{
  "n_layer": 10,
  "d_model": 96,
  "n_head": 3,
  "head_dim": 32,
  "norm": "layernorm",
  "positions": "learned",
  "tie_embeddings": true,
  "init_std_up": 0.051,
  "init_std_down": 0.0114,
  "lr": 0.00381,
  "beta2": 0.95,
  "weight_decay": 0.048,
  "seq_len": 512
}
Each number is 128 + 24 x the weight over its row's rms, rounded and kept within 0 to 255. Layers, rows and columns count from 0. The size above them is the row's rms in percent of the matrix's.

# layer 7 attention query, 96x96, rms 0.161, rows 0-16, columns 0-95
size [ 99 106 101 100 115 103 104 111 103 112 109 103 106 110 102 113  97]
[[137  97 146 174 131 132 147 169 151  96  68 136 143 150  88 137 112 163 129 148 136 102  93 126 115 136 172 110  99 120 128 143 135 176 121 113 140  74 143 130 135  99 145 122 138 122 138 118 127 165 110  80 111  87 147 146 131 136 129 133 115 164 135 109 139  74 143 114 150 168 131  99 119 133 155 158 142 110  96 125 168 157 100 120 142 141 179 142 118 125 130 124 167 112 138 108]
 [ 88 142 155 122 155 154 109 155 114 130 169 145 116 149 131 156 152 102 123 153  95 141 125 125  97 152  99  89 115 158 147 111 139 134 111 183 151 147 114 133 138 106 121 113 171 128 162 113 135  99 113 125 106 167 153 135 107 117 116  95 134 111 106 132  95 104 123 133  96 163 105 114 136 154 101 112 186  99  71 119 127 154 135 120 116 151 159  73 152  84 135 125 101 122 128 141]
 [195 111 128 174 118 116 136 150 124 113 160 126 140 129 123 123 104  97 139 189 112 141 109 141 138 185 127 140 148 135 125 161 152 134 106 144 123 116 132 139 137  94 100 118 109 109 116  99 126  86 111 152  96 136 146 143 136 136 159 136  97 149  90 147 114  84 149 106 158 106 147 122 138  96 152 128 111  98 114 112 122 129 124 141 133  49 178 128 155  98 146 103 136 109 149 139]
 [115 102 116 137  74 151 166  84 131 124 111 137 113 158 141 127 122 137  87 113 127 115 143  99 158 112 155 174 144  93 179 105 112 144 113  98 126 146 125 116 155 173 120 118 117 119 153 157 109 135 121 153 116 162 129 124  88 131 136  98 126 136 126 113 120  88 173 198  99 127 145 115 106 125 125 129 112 145 143  75 150 118  89 131  92 145 135 151 142 114  97 137 117 107 159 100]
 [124 135 109 176 143 138 105 166 112 152  88 154 175 132 127 157 128  96 139 100 140 125 132 153 155 145 173 130 120 131 149 160 172 119  99  90 129 162 130 149 141 133  89 145  98 148 135 124 134  96 178 137 155 125 120 161 142  90  73 102 109 119 135 106 158 116 144 143 134 136 150 146 143 155 139 142 129 125 169 115 172 149 133 143 136 187 116 160 144 154 115  96 107 125 117 132]
 [112 146 124 121 144 151 172 159 179 132 146 105 114 111  96 156 143 138 158 181 124 127 156 140 137 118 172  92 170 115 139 112 184 109 102 139 158  98 115 143 132 160 205 137  98 180 133 117 102 146 105 116 115 156 174 117 105 163 114 132 156 137 141 125 111 107 130 166 125 152 109 128 100 121 147 127 141 146 135 147 121 140 118 128 110 125 108 121 166 117 134 141  98 141 140 118]
 [115 140 127  74 157  95 150 129 147 130 122 133 151 150 127 156 113 129 172 123 114 154 102 105 139 123  98 144 106 118 119 112 158 139  73 126  56 115 170 124 139 107 169  85  85 129 127 167 135 120 128 148 104 137 159 132 151 156 158 112 156 110 131 138 142 149 151 140 142  96 162 138 128 116 154 147 132 102 141 118 117  73 138 113  76 160 140  97 132 115 103  98 110 131 139 141]
 [106  94 140 140 131 153 112 105 120  57 113 108 155 142 102 116 162 126 163 101 112 110 124 136 127 157  96  98 131  96 159 106 152 144 129  86 137 124  71 141 106 123 114 145 140  96 131 153 133 105  86 126  69 159 106 137 160 153 140 127 156 148 152 139 142 133 130 137 130 131  89 143 151 105 145 122 122 127 159 129 151 126 100 127 116 167 103 135  83 126 140  86 157 129  77 132]
 [ 99 132  99 115  81 138 135 128 138 105 137  99 135 107  81 106 133 143 138 102 185 106 116 102 143 120  93 109 118 143 163 124 140  94 120 138 161 114 147 140 124 105 123 130 128  94 101 101 100 154 151 151  93 153 109 131  99 149 136 114 144 143 125 154  97 111  89 128 110  78  97 144 118 137 105 147 105  86 150  84 125 141 131 116 155  90 128 130 154 134 148 186 149 164 173 141]
 [103 108 156  99 155 106 102  91 120 152 119 126 155 144 119 146 119 136 140 127 138  62 141 138 133 108 146 137 144 140 127 153 159 152 123 131 144 117 153 161 105 159  94 125  60 107 121 137 113 149 101 121 141 140 138 132  97 152 147 142 144 129 110  86  94 125 159 143 100 134 110 131 113 121 146  62 142 142 145 119 143 118 164 118 120  97 109 162 163 181 135  99 108 139 183 103]
 [119 120 109 135 183 142 107 153  60 124 168 159 109 146 169 127  64 104 125 110 135 136  91 143 129 109 134 108 188  96 153 141 138 131  96 122 131 116 139  98 140 139 142 122 173 134 110 148 102 128 157 153 147 128 178 107 100 147 164 148 134 102 153 105 105 107 119 148 144 153 125 143 120 163 163 130 118 102 152 143 123 127  99  86 140 170 132 112 131 144 132 132 123 142 123 125]
 [121 159 141 163 122 145 110 134 104 154 115 149 133 155 110 108 176 122 166 153  96 170  97 110 148 117 139 131 164 111 119 122 109 129 147 165 136 129  84 139 149  96 154 107 102  95  84 109 112  92 114 159 122 132 118 114 112 124  88 170 120 124 105  82 114 128  86 159 104 112 104 101 115 123 132 195 168 127 129 122 146 160 145 143 113 134  97 158 132 109  95 132 144 142 106 122]
 [145 115 125  90 160 106 162 121 130 157 126 112 150 138  78 175 152  79 123 132 106  96  84 148  94 150 148 144  99 107 140 121 120 127 126 111 123 158 126 170 101 137 136  92  91 146 122 132 122 111 136 135 122 130 107 110 139 158  92 172 156 151 105 123 120 104 149 126 139 180 126  88 149 148 139 126 139  95 114 128  78 128  97 138 166 114 118 128 102 143 153 102 119 170 174 119]
 [160 118 168 110  95 132  91  92 136 116 152  75 122 129 166 124 133 127 149  75 147 131 137 167 161  72 153 115 138  83 118 142 133 135 111 148 132 161 161 145 174 117 170 112 103 107 130 127 149 129  87 136 125 158  94 115 131 123  85 144 145 142 116 147  77 142 133 119 132 147 124  97 180 118 128 146 128 130 102 106 117 100 126  91 129 172 129 113 124 148 129 112 119 137  96 128]
 [123 138 138 129 122 148 101 127 125 140  94 134  66 134 165 146 134 156 134 157  99 164 123 148 118 140 150 143 123 127  99 166 148 154 150 169 114 138 138 117 102 107 141 151 127 120 110 140 119 120 151 159  70 129 132  90 102  92 108 143 109 123 107  83 108 149 160 104 131 129 114 171 147 139 162  99 162 140 152  98 167 137 155 108 166 106 121 128 135  79 172 112  96 153 150 135]
 [146 158  86 108 147 110  89  91 126 108 122 151  96 100 147 128 136 137  98 141 118 143 146 110  99 124  98 156 143 140 132 102  99 127 152 110 170 126 114 142 135  48 147 100  79 135 108 114 116 169 103 144  98 120 126 162 127 110  94 141 118 168 156 138 128 104 125 166 106 106 153 132 111 121 137  75 115  96 143 142 146 131  94 139 137 127  95 139 130 126 113 112 134  71 149 128]
 [152 137 113 138 100 152 137 135 110 131 143 153 158  93 158 133 136 157 174 131 157 165 111 121 120 131 128 138 137 145 100 140 126 136 152 150 138 119  92 131 138 189 153  79 111 135 143 116 109  83 128 142  92  93 107 112 131 146 137 130 155  85 147 136  77 135 145 153 152 123 150 181 136 134 139 142 110 104 111  98 160 163  75 144 143 116 132 123 132 178  90 136 101 157 118 156]]
# layer 7 attention key, 96x96, rms 0.165, rows 0-15, columns 0-95
size [103 106 108  97 116 110 107 107 108 102 105 100 110 116 101 110]
[[158 170 107 171 106 142 108 130 145  69 109 101 127 126  90 128 144 137 134 111 122 138 111 136 145 131 101 153 103 102 106 128 114 161 128 117 147 178 165 115 130 138 129 152 167 143  84  78 121 124 138  90 161  84 128 142 109 161 131 152 112 121 177  87 113  90 135 146 125 156 154 122 132 134 161 108 134  86 109  83 125  91 140 165 127 130 119 121 132 141 136 131 147 123  95 107]
 [134 144 163 108 135 139 135 112 125 162 133 170 149 174  77 122 179 141 174 152 137 136 120 130 116 116 118 143 119 126 165  84  98 103 124 154 149 173 142 123 125 128  86 147 113 144 156 120 112 118 144 100 139 128 166 121 129 139 105 122 165 106  92 155 132 106 112 123 150  91 152  99 158 129 110 102 147  72 128 106 188 135 120 120 114 160 133  99 146  98 133 123 103 112 135  95]
 [123 166 143 157 101 115 138 153 148  93 151 138 134 105 129  71 154 103 151 102 122 131 151 141 156 182  95 134 175 125 131 126 147 126 141 134 109 128 154 128 138 141 123 177 127 149 117 119 143 108 115  97 128 125 150 142 158 106 120 147  94 115  97 117  80 140 123 136 165  86 154  95 122 143 131  65 118 106 127 132 117 110  77 124 133 130 127 146 159 138 136  67 121  96 146 163]
 [106 143 113 115 128 125  82 106 111 145 153 134 105 131 149 150 161 108 113 108 101 132 115 118 176 113 135 157 128  98 157 146 108 147 148 116 160 117 125 150 122 130 130 170 155  90 124 126 151 122 170 173  87 141 148 165 133 119 143  76 124 147 150 129 110 109 167 154 158 117 162 124 117 137 128 120 131 108  64 102 122 168 157 123 139  99 152 143  84 116 119 153 145  87 162 101]
 [145 127 132 127 110 139 176 142 123 131 145 118 124 123 133 130 132 151 102 132 135 131  85 163  92 114 137 101 125 144 117 143 113  93 160  84 141 116 157 114  99 149 137 143 103  89 114 133 121  96 156 186 129 166 109 150 176 123 146  77 116 151 128  85 149 106 168 126 128  86 123 135 110 101 119 131 115  86 125  69 149  91 143 124 122 172 113 125 123 131 118 149 124 147  79 151]
 [104 125 119 134 129 127 157  96 160 161 143 127  78  96 120 123 115  97 159 137 160 153 143 112  94  97 117 100  88 104 151 118 179 163 114 129 145 126 124 165 146 124 131 138 132  86 139  87 106 127  77  80 145 121 176 108 130 110 149 134 158 140 177 136 158 128 119 136 128 135 172 121  67 120 136 134 134 157 129 114 141 145 116 140  95 111 123 142 110 100 117 123 117 110  92 101]
 [125 150 152 114 116 133 149 113 153 115  90 154 119 114 132 167 157 171  92 101 135 130 114 131 140 135 124 139 154 106 128 143 119 165  80 151  91  61 141 138 148 126 129 103 111 123 165 138 128 138 140 149 124 121 159 155 124  77 134  96 119 156 130 142 109 150 117 138 126  99 166  85  99 175 138 171 166  80 141 134 106 145 115 132  86 105 121 127 141 145 175 119 141 137 137 156]
 [118 105 159 136 117 154 118 125 110  98 154 137 142 122 115 118 111 130 107 121 119 119  88 150 121 158 112 135 165 115 162  97 145 136 144 133 137 174 121 119 161 139 114 102 104 135  89 139 123 119  79 123 105 128  78 155 154  99 119 102 119  88 143 167 127 148  97 140 121 144 166 141 106  98 151 152 135 118 138 127 143 136 230 134 152 123 100 134  83 105 150 133 153 138 149 149]
 [113 143  92 151 116  94 110 115 152 120 100 158 113 141  95  83  97 106 115 102 131  73 128 153 161 131 119 111 114  90 131  71 114 122 159 141 158 119 131  99 142  94 116 107 104  97  97 100 131 108 132 130 103 141 124 128  90 123 108 110 162 138 100 163 118 109 174 153 144 116 101 111 131 134 127 147 115 119 146 157 100 146 112 119 150 118 117 105 101 103  85 126  97 167 151 179]
 [116 147 122 114 192 141 144 110 155  93 128 121 122 107 132 110 106 107 143 142 117 145 147 120 115  96 158 168 132 109 134 120 128 140 135 124  94  97 137 131 115 125 102 152 113  91 144  85 152 110 141 118 144 105  93 125 176  90 141  89 156 137 168 145  98 146 155 155 146 159 116 120 141 114 155  98 179 149 116 153 120 156 167  81 129 140  93 137 177 155 118 164 134 102 143 122]
 [161  86 113 146 122 116 137  81 120 121 142 165 172  98 140 134  84 138 143 108  97 128  92 109 134 111 119 116 188 143 151 150  97 165 169 114 144 123 142 165 103 125 131 159 195 137 108 139 123 126 115 131 137 133 120 121 112  98 122 114 132 111 121 119 166 115 151 113 153 119 133 132 131 133 154 115 132  92 154 132 108 159 110 142  75  95 153 104 182 113 131 133 135 169 131  93]
 [146 156 166 161 122 134 124  89 130 150 133 115 120 151 157 123 124 123 154 148 128 121 120 143 119 147  85 126 135 103 111 121 117  86 127 149 122 119 108 172 140 118 135 106 121  78 116 111  94 153 131 128 173 142 115 132 146 120 128 129 141  84 106  84 141 117  97 152 145  99 127  99 116 120 130 126 146 116  89 129  97 116 121 116  62 141 143 209 116  82  81 159 118 152 156 133]
 [142 171 130 121 154 133 104 135 109  93 121  97 132 172 110 124 138 137 158 148 158 134 108 127  77 129 151 104 154 121  91  71 133 177 130 129  82 105 187 128 155 156  92 117 150 141 149  96 115 121 123 141 103 166 104 128 180 107 110 131 171 153 100 109 115 126 145 117 116 154 159 123 109 139 122 114  85 143 130 126 136 102 112 151 130 126 117 122 121 133 132 158  94 133 159  91]
 [144 120 102 101 120 100 110 130 116  79 126 129 141 147 144 158 115 132 143 143 145 114 164 129 124 130 133 138 167 114  87 162  94 124  98 151  82 144 131 131 167 110 157 159 109 147 160  96 101 120 125 163 128 163  88 111 144 122 102 125 113 119 171 156 171 119 148 103 135  91 167 125 139 151  94 153 163 149 135 104 132 179 156 102 153 140 132 157 118 137 103 123 127 182 147 132]
 [129 119 168 150 142  97 142 129 167  86 133 153  95 110 103 157 134 117 149 108 119 143 121 151 122 116 162 116 111 161 155 138 140 103 107 133 121 120 196 137  91 137 128 107 124 133 105 160 112 137 126 129 102 116  85  89 133  83 111 125  56  99 145 116 116 155 119 148 127 126  91 124 159 139  94 112 173 129 147 131 150 145 111 119 115 170 136 159 147  76 122 155 115 100 138 127]
 [102 186 137 160 205 149 117 119 101 120 130 115 132 103 143 158 120 122 107  92 112 176 105 149 132 153 124 151 106 153 151 144  99 119 105 143 165 101 137 161 113 120 138 128 127 112 128 137  56 154 111 142 134 162 119 102 139 144  98 116 160 152 128 134 115 126 155  91 139 126 101 120 136 114 104 100 145 135 132 142 129 114 102 144 161 102 129 118 126 155  82 110 143 107 143 184]]